Part of a small language model's weights: 123M tokens.
Each number is 128 + 24 x the weight over its row's rms, rounded and kept within 0 to 255. Layers, rows and columns count from 0. Numbers have three digits each. The size before them is the row's rms in percent of the matrix's.

# layer 9 MLP up, 384x96, rms 0.205, rows 177-270, columns 48-95
103:120146180164173136138103140118086142136137148156141138154100128118125118100157097097131151117130124131116140077101093178120104104117119103107150
097:169150148138152126137059159105113172112120091106100167104189145134110093126124123140130085115098107170105153151125153146143112134104132154149138
097:152117156108125101134169160115159115155146121152111115121126171126107144122107095145166063146146100135132106133141103143125128112085119099139109
109:111153120133152137105135118160155122107188166137104149148120090118119100121131123137130156112162105152106156158103128123111162097157144133126125
100:109125111163131184158141136140154081123120101142162134108143121138150171119180139164122106115158130123139118094118167103127112096108108130159151
106:059109104174107140183145147126125104127111172111139096117089143095084120136148144088147174121145111098115150121117175142119141137146130150140140
095:073144107104140091112145112109143126122142143113165133156130131142098188142132078052177156140126080156107133106112125150120146146137121109158138
120:128127154123120091083092134071144140141134133131112117125159132129136084111124096141170133133134143108114152116140103112098103148106133088086087
102:129151182151142109105099152132147136151126127179123122138137131149117159137121169177097115175094112147118119116132150128108118139135116097172191
095:099158132141083120093151113136063149137137161095149134136153116086138152102118112172122135155150159109132086128098145147116133094131103154126096
105:080149092137179161137137149123134127153110137112127073071129143107124132132142119144159123113164123152137159150109100143090165088104142182166122
100:110120144127177154117044127108149079154133125142118153112108140113128119100133117097129127129125124117146143171172144179147151152182127101157108
086:114117151124103140157131134148128143131190073145120133095140130131097185114151160118072111111118128098134161127136126151131147093152139131140139
100:092109117119131110070134122148124135117143146079130120105125080156130101121123103156158098127161153149136158120182131103113126129090092154115116
096:151163139121120113122125165137101147089152155174123112134110100083170139127113108109146144100137065159103112121090153120129116140118131126112102
096:142183145138092127172119116123146146128122165153094102129162105113159151106157107126152085135138159118162140161145115137121105142111122095136154
098:091121099089129130155127096106144097141132144153144147158094139149137156138135123116167127145091114119086103103121122148123137133087125117103103
101:130101127124123135147113121175125203078148121130121156132133148156130115137109119110108103113132107133166149159145138125103111140110128131162172
089:149075135161172103157120163090101140126159125108136133094121146099175109136150142132130124150169140157136107133103145111119147103094126115118156
096:104140144160106126099110141132064118112134130147113152145074103153084147127113127102095137082157131158154125128155132157106148136153074143094066
107:122080142116098155152098128131133097105168090097102133130155134132099159116071102141100097135122134163125131095101123130141141103120116129148140
108:119109118074119135111135124113096137138078119169139153124080148136138130143100128123136170082107136179177108125140106121137162139089178125095138
091:150157138113105105099104113155128162135122152138180135134122161098110119114151141130111097133134115138125168116120158111124117130123154128117150
100:158109132129142137096142094157146079143109097131091150110133058120125132096107131103145122133170141119151096115131073118086142161117111129120109
098:128136152059130128154136102090143149112112085171120183142119147137171154143109091127153115119148120127098122122142161112124104098134121137136151
100:114098113129163106100121106097133115118127115088120117103150106141153104103096097109146094145117101134107137111126129153150123200123150101173167
108:103123108120126091126158110108116118126104140155102124131185120148081160131143091141139147083152156139121082110173131139109146167115099124097126
085:118147147125135093148151147142064102112118129117118138139107119142116193121137155165127156139124125100109166127110157118139131120112096143127159
106:142125158131105109093185149140139123123162153147139109136127130143132133159147094073127164157150116119132115187119146111133086179129123151108151
101:146113120164115116157127117133092115157149126179132151169134132145132110130130085132127145165094153129099118135120146075119135124113134133141128
094:150141089119094112116148139125089108170098101171076153133094091123153125142096133143138139158122095103170104157136116118104088107161163130110147
095:157114131105152131121151098114132142093120126157111148136152144130104137088129151166145100138135145115161141121114118135097136094157131104128119
104:152162135105129128133120151147124103129128155141171142114162125094168135085112109117150101134164162148096151152112140080089128109109107151099145
092:120132122144138163088133137127129159155113135135099119160146130155101119143170121112132115143133109105146168111194110141154103128144135133126108
091:152150059126142133097095138099155180141115146145109141128134128161072149128134147086100153114118077102105110118089139119120100139118113134086101
098:112123077157130104141128146131156139064125130120161116146114157123119162139122109163134116128153131124116145121171131117106160135133157141158153
095:133110103177106140132098123130136163133148151111109091102119123092128147152151174160137159102085114079112124153128099149164132126133139152131143
104:130147117113106125086169124131153090147157094135121093124140118135139104107156128111169153143152120137186156143107128109135137140095161079123123
093:153135111114118150163134097126132161123137153147097093087144193133141131121172118108135097129068104128146125101144122149137146107114157130087178
089:140154114103122097139139133140151140137125144160113173083125133147078122113113078129141130089137156121124145183129091154103108113126123112150123
088:123173118129103147151155087168146116105146125114106152141117099130091132149143117132145146061120103112129124195148138116103108157142092129151116
098:106147118157111139085158145118121136103131145130106109207084107143146107159103109084132128128128172151141083119137112141130148152136124149137116
093:162120132105144143139122119130121093079109130138123106123137141070139129136147075097129140162150156133095136100126064105165098141107137150139101
103:154126168158114142108140149125082122151107125118163093110132140128077156119123160106133113137063131123086127138125140138115120117117176117134130
109:090134115126147136116183150108135151121139155134102144104165145155120108154097105153154088129173147104144136153138150123107111093130107139161133
106:087123119105129138114134134097160077123144129174087140108135101131105138097139150139180132161096124127152135129151124130136123148104135099127116
097:144109106155076115156104123107172141113152079120165162130099170133185087135088126115143115125131183137129148116126116117079114128145166122147168
096:108150146079164120133105119107161168126151110113141134097173159177113121173152120147116163098103078102125150143141136141143128120164146136166127
112:107136108157103115136155160097132158131176131149138123131116132123149161126137146135088130156195166131093150113110129132148147173125130109150112
097:125132093106088137158110115107102121128167128117141145088137116163120119110148145106115130112096178126191132152141138137121180163132080114110122
112:122115137142144106130142145144102118107138139116123143089103107081169141145100136109141147155138101106158123143123168145134143112131189125111111
099:145122135100128134123134093158111159137127113136077126140126137124137141103094163108107142092099103137108124150108091089160188149145158120132127
096:152097114134119113153079147130126178140161087134118142102146117140126127080155147145129102123138125135118162118124115095149152171115138144109111
105:106109113128132122184131156160125112099123129142125116117109117128143113134124164153103096114139147118142118110133126090130132128117098169124133
110:145181133128068140140162168106139092147099150142092113145128114128111122129142117102102127103132144124150127137142132133134134120159125105115100
099:137119105137169156148089152143143149130140132150107104150110113139111108161154141149128104120126147108124151157151131136153102096142145119113091
102:152138139148111149126109129114136172160116143135125118118186110150128139105136146102112104142097137148197112109053137096152119144123105134150132
093:154115060123096119126143099112131121123166158104138180086157147092122122146140111102123156109124114141111148114119119117172105101155132131156089
095:140123127130134087099158129113133108149123142101145121147129107121106103139098128106075107162138194134117154108129144113123105142115089095122121
091:153128148113122121117117090159102094134158067099140124193152118118132145103140131123143109154112119120135156131128079160087125163141149119163112
103:125116149127110120137134130158141106068110109129122151104117101132161115090218094130136103180141149097120160125146108150093164107145136127115141
103:140127139118113128151110109119117096126149123067100098128133100141128068095142140113162103134171112109134149126105144143163110156156132129142135
090:162102102119135145137119113106142163083137130118147118132117119146152146115090163135143162147129105137125106124121091163101182102152159130147142
098:135155121148085149087113109124137088068123143081146111098137118107112116096112132150141130143150114148168120140095116136106147148099117100094134
108:139147122144119087140097150137122164131107119133115090126078120153133135116127113141111145080112125127141130113127140109102133095136092122153164
089:128100141135163148135151117121122106143086161140134149116061119137094083102110113131145066094106135128115176094131129092147122130161109156143112
096:124156183105110148141168154145124134139131111111095162089104108152141140142144136120122152124121146112104123129134111079184103110161133136134128
107:140109127103122122147114124108147117105148120154117072152137137109138163107153069112184127100137185142115117113133143112100123152113132123177122
112:126112128132118112150141121146116130091168122139104125157125127151152128099120108155123071151149112117143119167149173100097186098111195101112120
108:139100164145099107120128115137145136161106132112147142152147138125119163136120144112130111119106124137091087122112167125141113166078128136143124
102:150083154088151125178109108144111109087127125134125143139117112141101123112173121134121085136126137087087135093124132116146139125158113152090168
093:108126124111139164103166149161152075130132132132137177130120128085107140112113081112130086141084120147094159113119104140092127112159145120126131
093:169106117118142153146109114140112128139173092094098148149164145139159111139141083135116104116094101143154095091109107120169125148141176131120086
083:128105143108154142077110120094126142113100154145114133149078091132123110145119155132085140066146149059139124142132120133183168141137136098082087
102:137141090166139153131116112150122072132159163156108154151108138122122120105110113177161113152130130115145100134156128111158124099135151114090162
105:133150114141144092108104101114154123106089115105105131141132141140174057141109133105156132140200148083148148137122124098118102145086126113115123
102:139126145130127183145117138153181165124091149158160138113139139111136113126137157114082143158089159112155123142131173092122141154127122137118158
098:104109119128108127133114121133101140127150089101156129038067088126118117120169113138107121134099159115059135127140168145128145118142127126152178
103:135171155105137137096097122132146157121127128134128209137152105134147150109132140144149118120168163145148128142112085152084136095096164137086086
101:092122112128127119092133162097093115124195098110117167132153113141127132135111106125156116196092126148110112116168121124101169122157181159157118
095:169105170110128136127144093160124147137095078101130132088110104145143155145130150141086145152088128128121118152148105111181164092098134089089140
101:136148105114114107148157127160106128114160107117133102101108156098117121087139106143129131143163198165153080140123156111085109112133145169121167
104:083110143143089124119163129117116160165118112091139095139104148145119140108146146154087200153130151119142164109165164155081153163131121125147182
096:105163132143113134118092133103125095138154126133113093133137149151120076143194154140140084149116130101141167190120096167115166170132140098096114
107:117137104171112096128150082132126120122130139157110142133159122123154116142158133109150132136119117142148115129098078159162094140095126131119122
110:159138143142137135153117129109121148162121141118075135116112143126107128124125109138133101163152127138144095127168084126084110104195084127129085
097:126159174119141138120123138126110134155147092090109120108101157127105179101151142115118112162160088145137133106155105138160094109185085141117149
099:109131157087122123139164145158161123136133131097109123136156113121085111136113141101142073081171127124106050089117134094138150110136143139112135
115:166089165119131103148105111133152119110137168057138163141117148168127157138154148137109138114154157118100124112135134101136084126150094118134108
098:141101100137156109137122119141136126085116170137119121117126087121087112155144148116125124161135075161181156121114138132106154113149157147098160
108:152102107123069188100089151098158140134134122114123134147161103119064125114105130104085118134102132103120163112163136125144124168093121147141116
108:114146106088134124121162098121092109112112127120119090123112164159137132102140139120108078099154103095101102150136106120134112132079082093125107
100:096149125142154133129124129117115073115136089167097087106121147187133096141162137100125106120156161100110116122124110146094180148141116136123141
111:149166126094171152114143129133130127140098149132140120129125125136139110110109157114133097163128122125144166118151128080218101090109121118111124
# layer 9 MLP down (transposed), 384x96, rms 0.196, rows 177-270, columns 48-95
099:105104106130125120144201110145111175148165137075107119132108103127112110133123110121137151126105121090098158139131116110120154155119160114119124
095:116130109107138114115109113124133101165097122107160093102101124142137132116090132091156142128141118128135129105180112074109126140114152137149086
095:083117137103157130144077141140088122103165137087109116140121113096132157176108147157125120167160137155132114110130100112084147122144083157099138
101:113118126118163117148121082152152151108144090138106126129139161171141152139114122116109103159145156132175126140153118159147116153101110151127121
099:166124117093149125108104173098095130118114126073131075120140100121111176122134154078130160089132116168127116156155108132120126139187151145147095
105:120156073082096141146151090112117114131106101135139142109113110107152149150111086161136126150125128148106122161117130077116142114107156146114115
098:112152129102088147146136134134111123159150151170143114104108129074117112097121162179173132145116160133112159120123133098167123115154083132143093
107:150097133099114142134155089117092099099109147160157145128134094133099157087120100145120080134133150122093112135083148121131117147163149140088106
102:146085081098114119129149110136153071121087119087118156118169134122077153093155102138161161132128119108142127126114118086116097118166120143136097
099:137087126115136095146129091147181193108083117121107156113142139144110168126128077099114094119119122119150152108138152094158128205148117157125123
105:155193113141146142147130099095117128099122140053122139120129101126140132142154138100164122140115150100096125122141145115090120130135150136119102
101:151157095160101114164152097094144123102130112151138127150159108141109114100082145127100107102184117153163120138117113097148077115080112157089137
089:120095098145130170160138149116095132103111118133080117118138095179130109145099152158132112159146125142167136128149142120169127105125157138164083
097:174151095148100156122112121104160164090125130170142129168146132150106124134152173109164134116102116109075113153101117093134161122158103123174139
098:161126189134121102124128130105150135129152112144139124149112127117155100168134117137093097150140074136107094117151126100100116158138186125094120
097:130148120163135104108143124127127086131140129102137105151147142128103116114143166114147113132136119174077124151084131137118187093136112156108079
100:139086140141126102115129131135132146137133073132077104078132152076111101159087122156118154122106125135131101114129105115144131138129167128127161
102:150159132140143094129126146170152126129105152125112133110170155142148119141119120109121124144128105121159150151178132105154125110118142130097110
099:126164139115171108126146123133132153105133129115120138126153094108128099143181118083136137132130160090102125153111139099114098163117126104124124
096:114131144133111151132140173130092132104126173148102134129124157113162136094180121100110162113132108088115134163147093111091123153142136092147110
106:116161087139155136109136106133105127158143120129083145109109125157103170102115129189115110134128138074120137132177140118170148107126108133114091
097:141142133141121152145136116130161130081128134130124126121107097141054142098166149102133133131130129114121167139157142139143076099166130107173118
093:114158105177121105134128137101145118129120124104103118087116150069123164092153155130101116153184125119098130072099166113136134129168097092087111
096:146106111139111143149155134107095149098119124110152148082125115115113108129153114134125152168079132180131146115108150120165086121119088147160138
103:111117125127146109123158155118129113143126144079142101115163128115183124129140134143152143123110124139100127085121128142151091114139095171136112
103:128128096117129115146082117142149121119114083182123078173109131178136165160133132124128100131160163130119113101142128105137107109131129143153061
108:075096129188147116144139121107111113114131173157082110139119133145121150149161136132141151129115146107122161159139126134165144098140124141130099
092:097117140096123113110126130162071102117083160069083110085116114139115130125111172141101159149125127154127153129145081112122123134103147122092141
101:150105136124121107125112077147109140136106144100095097128110137133133126119132164115152128098147100166153141147134129083122152162140084158143098
105:136149119116156111164128087131124084160145139163118156131130118102077126086114157143136081174134129160142130086136133124120135136157109148107129
107:144105103179140139121100139144147117141120076120135110169131171167108140123142099132133137154151142135182176120159121160143135154152106095133183
095:104128168109131167154128115123184095123112085135114145110138116175153124129147074090152145131139121123171144132123111125097130114116107127160121
103:136139143125158116085127132186146101113116110152128089135101135154138128132134091115157124155055088104147152109124146122155112116129143123135132
096:094138161110146126133156112133124157164151110145137150101165141114138122071124137145110173207078081117133128159126125115097090146148154129105122
091:076113149169091118182141126156108100181160130146113120108133153203135119109149122111141126176119164143109139106146115118158109112143139134167115
099:128140098161124109095140140117103163095109126143142124104142115158094124130105139148110114118149146110120137114128169130132145084111141141133132
099:177167114122111163159156112130126102158115125147116134141080166126121129136132073118110141149160104120052185154108100135096115120131078088118115
100:100128120154194113173138102089144091130135123117172139135127105110159144143099080132147095150128121143115147114153116095117106106105104120161120
100:150070136115109141157136141099146097116141134120129150124159164151131080165165144125095118150125109122155137096127164129175164108094104143080133
094:155183142146130129132118160141138092137163094142103088158112177117130132154132139138134135146121162158087102162149157142113122120112120150155138
095:098123138159106139166118112107142145145115128134157123083168111114138124168104134115113149127131130150116078167124099147165107140086085145156118
099:135123092128097135103123108143129132094126166094102136134134116104121110180139118126121158121140131108133128108092088099167092092152108143126090
094:123135190150150114100170115104136129157153136151117143094108093143124138133095163159138127098128170120082138137133179142118097130135088138083146
100:124151083116085102159118069168113142156127095091107117125112131109138104154121115096119128154104143130147159121125136120174098136128107110138153
101:148134087109160115137128139155186105161129108112136113149120103141158133142117130106142130121130105071144142138153134115167118098100122131112105
098:108101116074058122140172126146169158114101088136129118154108113097122146099139105148130091124092127156138137084106165127138190153146151109113132
101:112147132154120148113138114126148130144154106082131125118112136156119135160105131120148168103150150166129097151181115154143139144169080124100132
095:133175139121131126122097123140150145154104182105103115112128139153152099171109115121133112115122131165160109151127108122149152118155147159162131
104:135077091041119113115104115114112073119094113099114109135141112127133141139093096114098143155139102158129146136126096129108159159139082168143138
095:146162109113126116071167093150131141149136096136117121147076109143147140102168097180130123142083145149099098118113156147148099150128145129156104
111:113125139153149117114169130097063115096150103122102098098104129104135140127130102149172113138112110143118142078133144123115142126097124189130150
102:119103087134112131107097082136137128097145168203096129119108151183154130122126137147122167147146093139112142163134108129114133105074147123140142
095:137092129151132131102119108129110101094086146130118120108082140220115124120180120164192108136159129135100144131138155106125111114126105151102151
100:057087091130115119173135152145136149135135154163086164105151122156125145104149125127151112129133147109140124153083124116137151112134114102123127
102:163093104113115135085106141134184154119143146104146125136158139106073140096121113105170153136117104152137079091107111127142103159168126126098158
102:162126137133105135164169133122096080093107123121133131140132110178139089137156109077085132085111142128152114129112161170140147133104110143139124
103:102084126125152102145127151096100096158109105069151093083125132121151119101109168140160130087113115152134117166166167106105110145123116126108103
098:090124110144123176159152168149128143092185120155105132107100138185129143137108139120131136087101084153075103130102141159115115124140127132141111
095:124159105140148179127144122142125121153137117109137134099151096053157134136122125129117113147161103119172128106119135118133137142181142138165111
095:193122132127110091153130139130128166126101132138141138136128140092101140101119098175104168128137076127107129166125133165104127144167143140165115
104:133096108156126142148109113139079139143143115157115163131132117082130145141135087156114123138136157138137109150107138111114145128124130117161169
105:125129147160098134147122133134106129111161167110128119133095158087121139117100086161095134063115101147121102094138104164128128085168112113199136
099:087131083111133145123093156139121124148131134106119140100142081077109110151133071110125143115144164133128137143102167131113116116123092184141121
104:123137128129118107144112099129140100174143116104155153128121144166121140080134197108119117116113107121097131107133190118126132096137151112132173
099:143104129114109171139179087128129098097135154122071120104155111159137153146162144117100124129145134119149136147079125133150150103112146123135121
097:107103101142118105126105109142146133083110165170141142121146112127140101144117075152074153110141114154170154135131135121133148107164156123166112
096:136103145102094104127139147161137131129167125165148108175197126133123147101107114112139084116122136155138115120112135116127146096096104118111137
108:085101125137138147180107104113093141082147103091134164154129086102178111109069157133122085136153172112129139115122100147138116105090154142134158
106:112143152144075106108130151097135131148100143140129112140109124160166119155098111139118128126071098161168164140132068117172151114097151172131115
107:120152171070125124132163111123125124138146135152108152128104094084144132106162132140148102183110090114108156107115142102155148119116157155114106
097:115143102124146104122085150098111168146088157149162110124158149127120147169139154137091139115136137143127126112156160120173123115132158130079118
100:100112110139118133142162165125127124136186103137141084098170155131129107112112148128067127113107106155124137146104147156165147126125165133151127
103:157174095115139117114119161141098133125120091168145153136116117149124130148098109132188098113088087114145123156121123127158131095125146164146143
092:134104102125143142158145152136116124165110107111194135094112181152081147108126148102157132110134164118128156120091120078083190123105097116113162
096:113188131105117094115117120075136117122128124165101126141114107129098160097130139092134088145172140101099132140113108110077135084143097112139134
099:129148140120119168142113122129147149109168113078163104155111161067092131131111134168125121117133113142135113125171097166128138118145127114142113
097:089139165175125130135076131107119108125155134173131082073094122136134092146107100108123128126117119123118141148164085160091103125152129128133140
094:145116108104139163166126147135151109137117168124132121075084109186094160116106141112155140101126115128132123102137085166105119103113112139115143
094:081140090164110146114167130126133114143115172130108121090150150141081154130089150109111141106115123125151121069110129124151169130108130111107112
102:169090121111168159161113104118147113140127089150071100135135113134144173129139110136107112113123101131144166153119137121155149131186131167142180
099:132115158158128100121128113170099108147107134088121082148099131107121129153156069121100149112123057170079078118123094132141152122124131132126132
104:145122106174114114105147133143114110145103156155142093089121147136108131154100186140181105149140110144181112144133087135096152133143091129124085
098:152114153076129168179130120121141109122114142114144117146133076138125163113101138104139122150086127141086131127117164101109181145127130107086158
098:109132138159107120118103157116103152137095118112168124162096102099168101099118156104115139116133157121104103149140124115114091127133137143141148
099:124166142115132106140153132108127094142148172110126140162137126149069116105137114152164088112137147120139143135129126150152148127164132128137150
102:138138105095133116155091116128084127138120124109103183130154125099109085111127137143129110124136136138144163132152123077112104104144154134103103
098:139121117180127137160154154122120112156151119150131096119167163108145109128113094133150185120156115150150113073156114147105119136117147127116104
100:144154130119119126100137151121082136147125114097160126143147097147176127091103106171150121087116139128149180132094154128124124132164124153080091
108:130144109119137121141169107066083088100131143130149118098087120113141160172141144143139086149108119156144182167111153101143083113147162149128121
097:151137140103161090127123141118116134141156197147113111113141095098145155147143106083079154166099164116122149142143139157114151107119169143093128
101:129173160150103137140108117100138126078137114118141120119139171150144106148151117116118120102142140094143106094122139090136123098154130114143158
105:130103159114156123096144118148121141074140119085115088099101105137165089122122105101140107164108129130143103131078116136142147117148117126107110
105:101112127132136158135140163163118126089135158074138132144133142109124079113083177104145135110149129095123084137158110132153131144117145179106134
105:148141131111184178130165106133136123111149133167101127113097112142140165142148105139144113109100098135086122149173112134128141137108112159099125
# layer 9 MLP gate, 384x96, rms 0.202, rows 178-271, columns 48-95
101:138131115145136139122115167118107118119158105135086135136149076152140178157121164125143133124135124120169110116165182162129117114090139086115154
092:139090175139094133143163133123150099136121138134120145132157170124096095108127127101138152144176122105125113134156114120169108114108147103134149
100:172121105112121117167102108136102127125124152105135094120177136146117132129151115128114165140157132131151097124137140143124095189137131153150100
097:157108125099095122126133126193149127110171103164074137118132104117144090099072153137156107134133132141165130096132163130091104151121120147128102
105:070140143137140121160150134125147135144184138128112152133151124173121166115098180113132151098149165076115143154134157133125110144131132099124106
107:150135153107114108159136144145123080161113133140151137142162183167087092106137124100130067164135153132133110117167131136107161150125161130143108
115:145114164118135139150128112137152140141130163150100129131155119113140075094189160114140137114134127137123112102150080168130144129128125191121164
100:136114138181106115107149126167130148151103140131133114173121174127146141132101150146114138172162085165110140129089128139154158109096131105084098
097:091098119106115138135087131120148154140104151133142117106143103159138127131128140139154132125164105096117134117078118126093128107115125113120101
105:109135110116124157125127089148113119122126154109117098120122130117126123105148164153173128114148146124066120084109110105146129088136173146109120
105:139136115121188097119111154099123143117102090159102097130150138100118109094086141150105117105145092099117166158122151117135124118111189116145136
091:122104088129177118119127103106088115146115133099153107121132152091130112073126120124127173117116107132137091134162091126143110124120128100135153
097:132125145158124130070147081175136093165122093116119132165163110114158142089141142087090144143129100102132145140111123077126148128137130123108118
097:201152111118114131129126143146085146165139147139153129137119117123110147133126165175090134124070181086124101137092117147123171129181127139153135
101:138149127138144190163153107090141093089124130097098119111157143135140101129124126130093151161139129117126102084121141099135148105135142101122083
101:154153155125108166107119123100140141138149106179155115097116150176162138139098129095122074085119087146134173114160139115112125093084145137121125
102:137098109137094117086124131155127115122111097122160115136123141131126173143092153116121169117100119139082115142124142109097106096130150122110132
094:137070148159179122143141113130124143140117093141147101110128145132165120164120100132116112156130123120134162149116140139130158128141136130127151
101:129143147121109124133119094128083090076100176149094109105159124124125129144177142133127121120162130114170145098160160167146091169175167119152152
101:107144089103116126139114118164161098138194183137115134141162121139149121132141119131099116147165121118109135091102106160163123116166117162124114
105:152159116181111172096166088105148082143129163152131091126133160127136166123127150089138112110133151157102131097131132154119134122149123175107104
099:158109108156148135107145135126113151095115105113123098134151086110131134159115093120099113119077146182112134180122124139101090142150151122133074
098:129165094162184140108065142109096147134119128123090150134131132120117167138095146146152126146163109170093121128112116144155126130116139144138133
103:123100145161113157136117163121142090113141158133125106129105144128140104139135150157129148136149160106128114138110118115141125139120128116164124
100:115096143108133120131111145176113129134114129135125135107155161160112171133156143080140120161095155139098119151140116086090154120127123121134128
100:163054139088113147085137097149150116144057142143135129131118103142151124123161143119176160106115152127138125148147109085117094136121150161105115
084:134117113159114147127169147158130087089095112162068136140155121137135164129173119169162088109106130130124131118148159146168104160120081135127169
102:155123118088110174105138121117111111104153143152119120078133096137123167140108122106099163104125108135134133160107137154156137076096116137121094
099:164127114100144153162148085153092120114137140161174139118116113127104095145132120138128087170117096148131125148117160159121072158157090124147107
108:123126123148109089102189118124114134175109114104087101110101116121145138164138139111109108154104092142161103131093121178097109101153110112118133
096:125120118126117127129124096129126121145099153131116148190101117095125151139128081093094124107182115169145130094127137143104184136124134149143106
101:117110151130130129126114136124116140172166177160144098139151134143139106102080128153150133141130161153144105058104110126075138115132166106194075
091:104129131104122155181145126112149121135107124109140122208172107181124096112130139097122131135152116136127127172123082111130096138102140149167125
093:128152117111110135120137083177160085113130144097139148123144115090110115105125120115138072161150166133141126132170109169156159154165128120110114
103:177157098149109125174097130158125120137101116145142122087143122178133149099143171114104113100137160126120111162120153148130115113086176112145099
103:120109156120126135101112135152068098104164152137112119124082116121168117116126123140094136115099101086148096124100112117077102128144122152144133
103:178114128147146137167106184129132151153126093147128092130146121107164134142090133130171141149164115127151180100107151116145121115118124134141128
095:131109146145098126118113108107129094131115173092081123146162147123101120148156139082123137113125118145176123108135128153159138145188144125136171
085:088124108168075123159163111156144166187162117141121123137133105148093180137122132082134134138138115110145099136173116110101144117163131138141161
092:161142113112169112125136116119139157173167144130152107139146139142105119158113114101135115144156154161115165116128167142096136116168153137124082
100:126150169120156099160142149085174140159129120120134140117161147149148120141142146141110123162131109119120168133119124077119136087150130119137144
085:126167136129130161136105120154153128129147139141129103120154135155088137139126179168100129159163106131109115152095165098137107117090129084077101
102:154125119131138171063155182151102122125135117150146129138150118145116162136101149125092145150116152162142122150124122127132154099095115130190084
109:115147157123088111140135136123150142082128139156114163119157146139126127117127135166141107081143110111130134146153145150112125102145105149123144
103:123142110121100136142161086156174092137153135123144095152108130127113160157146111115141104144109079117118155131128148119108118129141127155208146
094:111092112121159100162117092158168162138166170118135114160149132177133139133131141124188139098135097105110140135142139170131118140131158148095147
094:118110118119128162188153144159154127106129102129151124078123120101158108151120105119178117135127101153127113130107121132146131094157139152115134
102:142110135134175117140147132125137167137110170150105119161146180128112129107118097166112154137189141150120140109112102119116127133110093113159126
094:125101095129117129142192087142136113108113128141145127145167131111125162097134125119150137156075117142165170106144086138131141111120113157097161
101:114138094150107119090153144174136118147132139144135131146123068151139140171133156115144116129147118132133150103146101124128108098127127124137114
102:170163155139130133135139091116077108114113130112137181141151169106104129146138132136153116125166131149150117066167108150152140134123113143085110
097:136126184144125119095121101131161097094108130127163144135178158090094168148121088100161116147211162117134136122162137131137120121115158126135134
102:127173117126156120129129090145117186159149106117107137090139145094144144105165140117099143186152134133145151136114119167093176111156121151152104
100:128128111097153155158179119161172094144125149148135114129154192129100128083125129144107130131119155150118095121118119138146126118154137145128107
100:114122085103134146086048146128116150093106182099113122110118088134119155112118102116135097137119145104151152113129175139111110125160133099117156
106:113103148138114139111131117150183111086119135148122128097099126111130168160118172108108131104108118164126146116123096103123108090108135119141128
096:125137141096140166165150129120122110131150118101109110167127161152168097147120139134064144160116164128121132136151101120154127146102142123117101
093:143107103141144095153131131138123156116092152130112078140106120094081129173149107118074183123103137115124146097156086139141137145104159117151130
091:137123147121161151108132102099127146123125143099161122126127128139159142147129114103150119112126168178118163143122120126148153100156118130112166
107:136161108078143151172164174125089107198124139152094144118125108141160149107105182164114123123138142121153108140124161154123139141185147129144134
108:092100144131134089155137160117137125152129126161147145110117172155145127138141136145126162155147109163138151157096136132122124126121100091123093
095:142096143108124116156164112091145134109141151143111131132136158128161147126112141170111150134158091148141151124129063140139143143165161107095150
099:111117115108128160142117139108177128123100161191102160198141130147117171135151147166105154117116097142112130122182109161124145116154101095098115
103:159105143129114188138127127146152134138116111135108110148160139093132148136111129150080192177110136171096123143084157143128143110121155127149128
096:177119147159161132137096140135088080116094163169122140189167166118174105155145119150113127073119122131148143106149166100144087120151120148114142
095:172093125118085112094097091155111137102110127140162102157080132104132082111147112109116130138130157164125135111195160132126152124094098168147150
101:128115107142116129097159105148139112166143096099099116128142135128112141168090159083149136100126095144112149159087145166121132127187159122201151
109:106115124147157178136141095124132110117115109165090176152132132115053157138130127127108110115148167134120115124115142096105131109124126143175088
100:161126141104157119132141088146145130123120131158104099156174091128081147137143098176127093146144152080125129138153187122124144150155120176144153
098:158082079103148168120141125091104129145165119155119126128153120136097122078136157114102079125131156129139131116145138129098114130133165157120165
094:120111156158118131120129076120163145128106171137131136126106151132074116119151099076167129154101134098104116142131100166128123146121126132086129
104:116099109121142151171153122128123119134118119167141135194144136131134129167155127125135119181098111119089163176119148084134177143142137085147108
093:147137151129077124140140153139130106154152148098152110086139139085110135124091122081123137178144112126138171124140163126136128097109149139172101
098:100123140140089112166127164125159124131131117113120108144123141094081140142115097170113098130146135141120177122114130121077122144151099096132122
108:111098112135135115117121151105124089119125132109122097156125108143122158131146206135120134106100126139125123123102156150121134134102149136094080
104:126139139134167094122132133124160118124131105171183140154109110171106136102130139130127078140117117148115055108121130126091111152154105145112100
094:116137110128126124174156098160121126146124169120125143108148114135123142119102160094096098143089136126155109123117139141111109129094116142100134
100:088096161058088147146150160101117107125123150126107098112129154142142111128120156110132112131148171132045138104113131132172130140114132172130100
104:171122127115095093106115084141198110117154130162141155104095116134141119167127106073135132113154160134144134143159139137139142153097125114181094
090:159111135130151157114116137162098089154151094129118136111152104120125147141153121153115134163147101104123105140100156139121094119107130118099139
103:158127149084106110104103134083164116112161157139145104092141115127155126133128162133082128113115151088151119136164083102088142113130174105123115
098:091127097163137143132138140136108176120098154090132072122090128170124169097148138108108144111122106106143145131120153152121125158115111156092134
099:128125099162117108106104122124139077122127114091119122105086140165138141178124140107091133149161134132112086122159150133093127175118139108180141
100:178148071131154116114150128137096098130175136129122128132127072114057137143112107112094130135146109130135154139145131118117153121143155126103114
103:153173147131111120144111145173080124124119114102114136122118129145117110158122143136117131168165140129119156124122138135098127108121115089154148
096:125093151124151130100106133118130102148129145095092119133142122123127145177131163139120111124099097134112154129172176140107133143112112103089086
092:137106129091140104135082122158145164146112136140091148164120098164144128139135118092117123100125159133145173143141115107108137128108139151153149
114:129149128148110079155157148145118123159083164127162156124099126130121120124130103124113083164171132116107097111104130136153085114155129146111117
099:101153127132115143181102126110112123128122127139158126131151074136137141127138121134133150121130096160119167116124107160170132130118181145117109
111:138113151125152122129112124172111118154146137124123149184142103096132117094126102158162119156174125121121140131106132117121157185128143151117175
101:097120102111083108123109135140099115098132122159164118123174134130136141137130155166143124099152127149122120140090102208056143129142102137146105
096:144117106116161159092119113172119137130154149146176152087126150130132077151091128128142144119154130153078146123133149141093085101085156089157123
110:125129103175143124150113140181152133151140172100160121136108112147110114114154159107158078124190129137140112113128115109080111113122122165163158
100:157101144143086109126157133129117103194138111192113096115164115140167171153122107109086156113113110132166145149094114151125117115127167122131101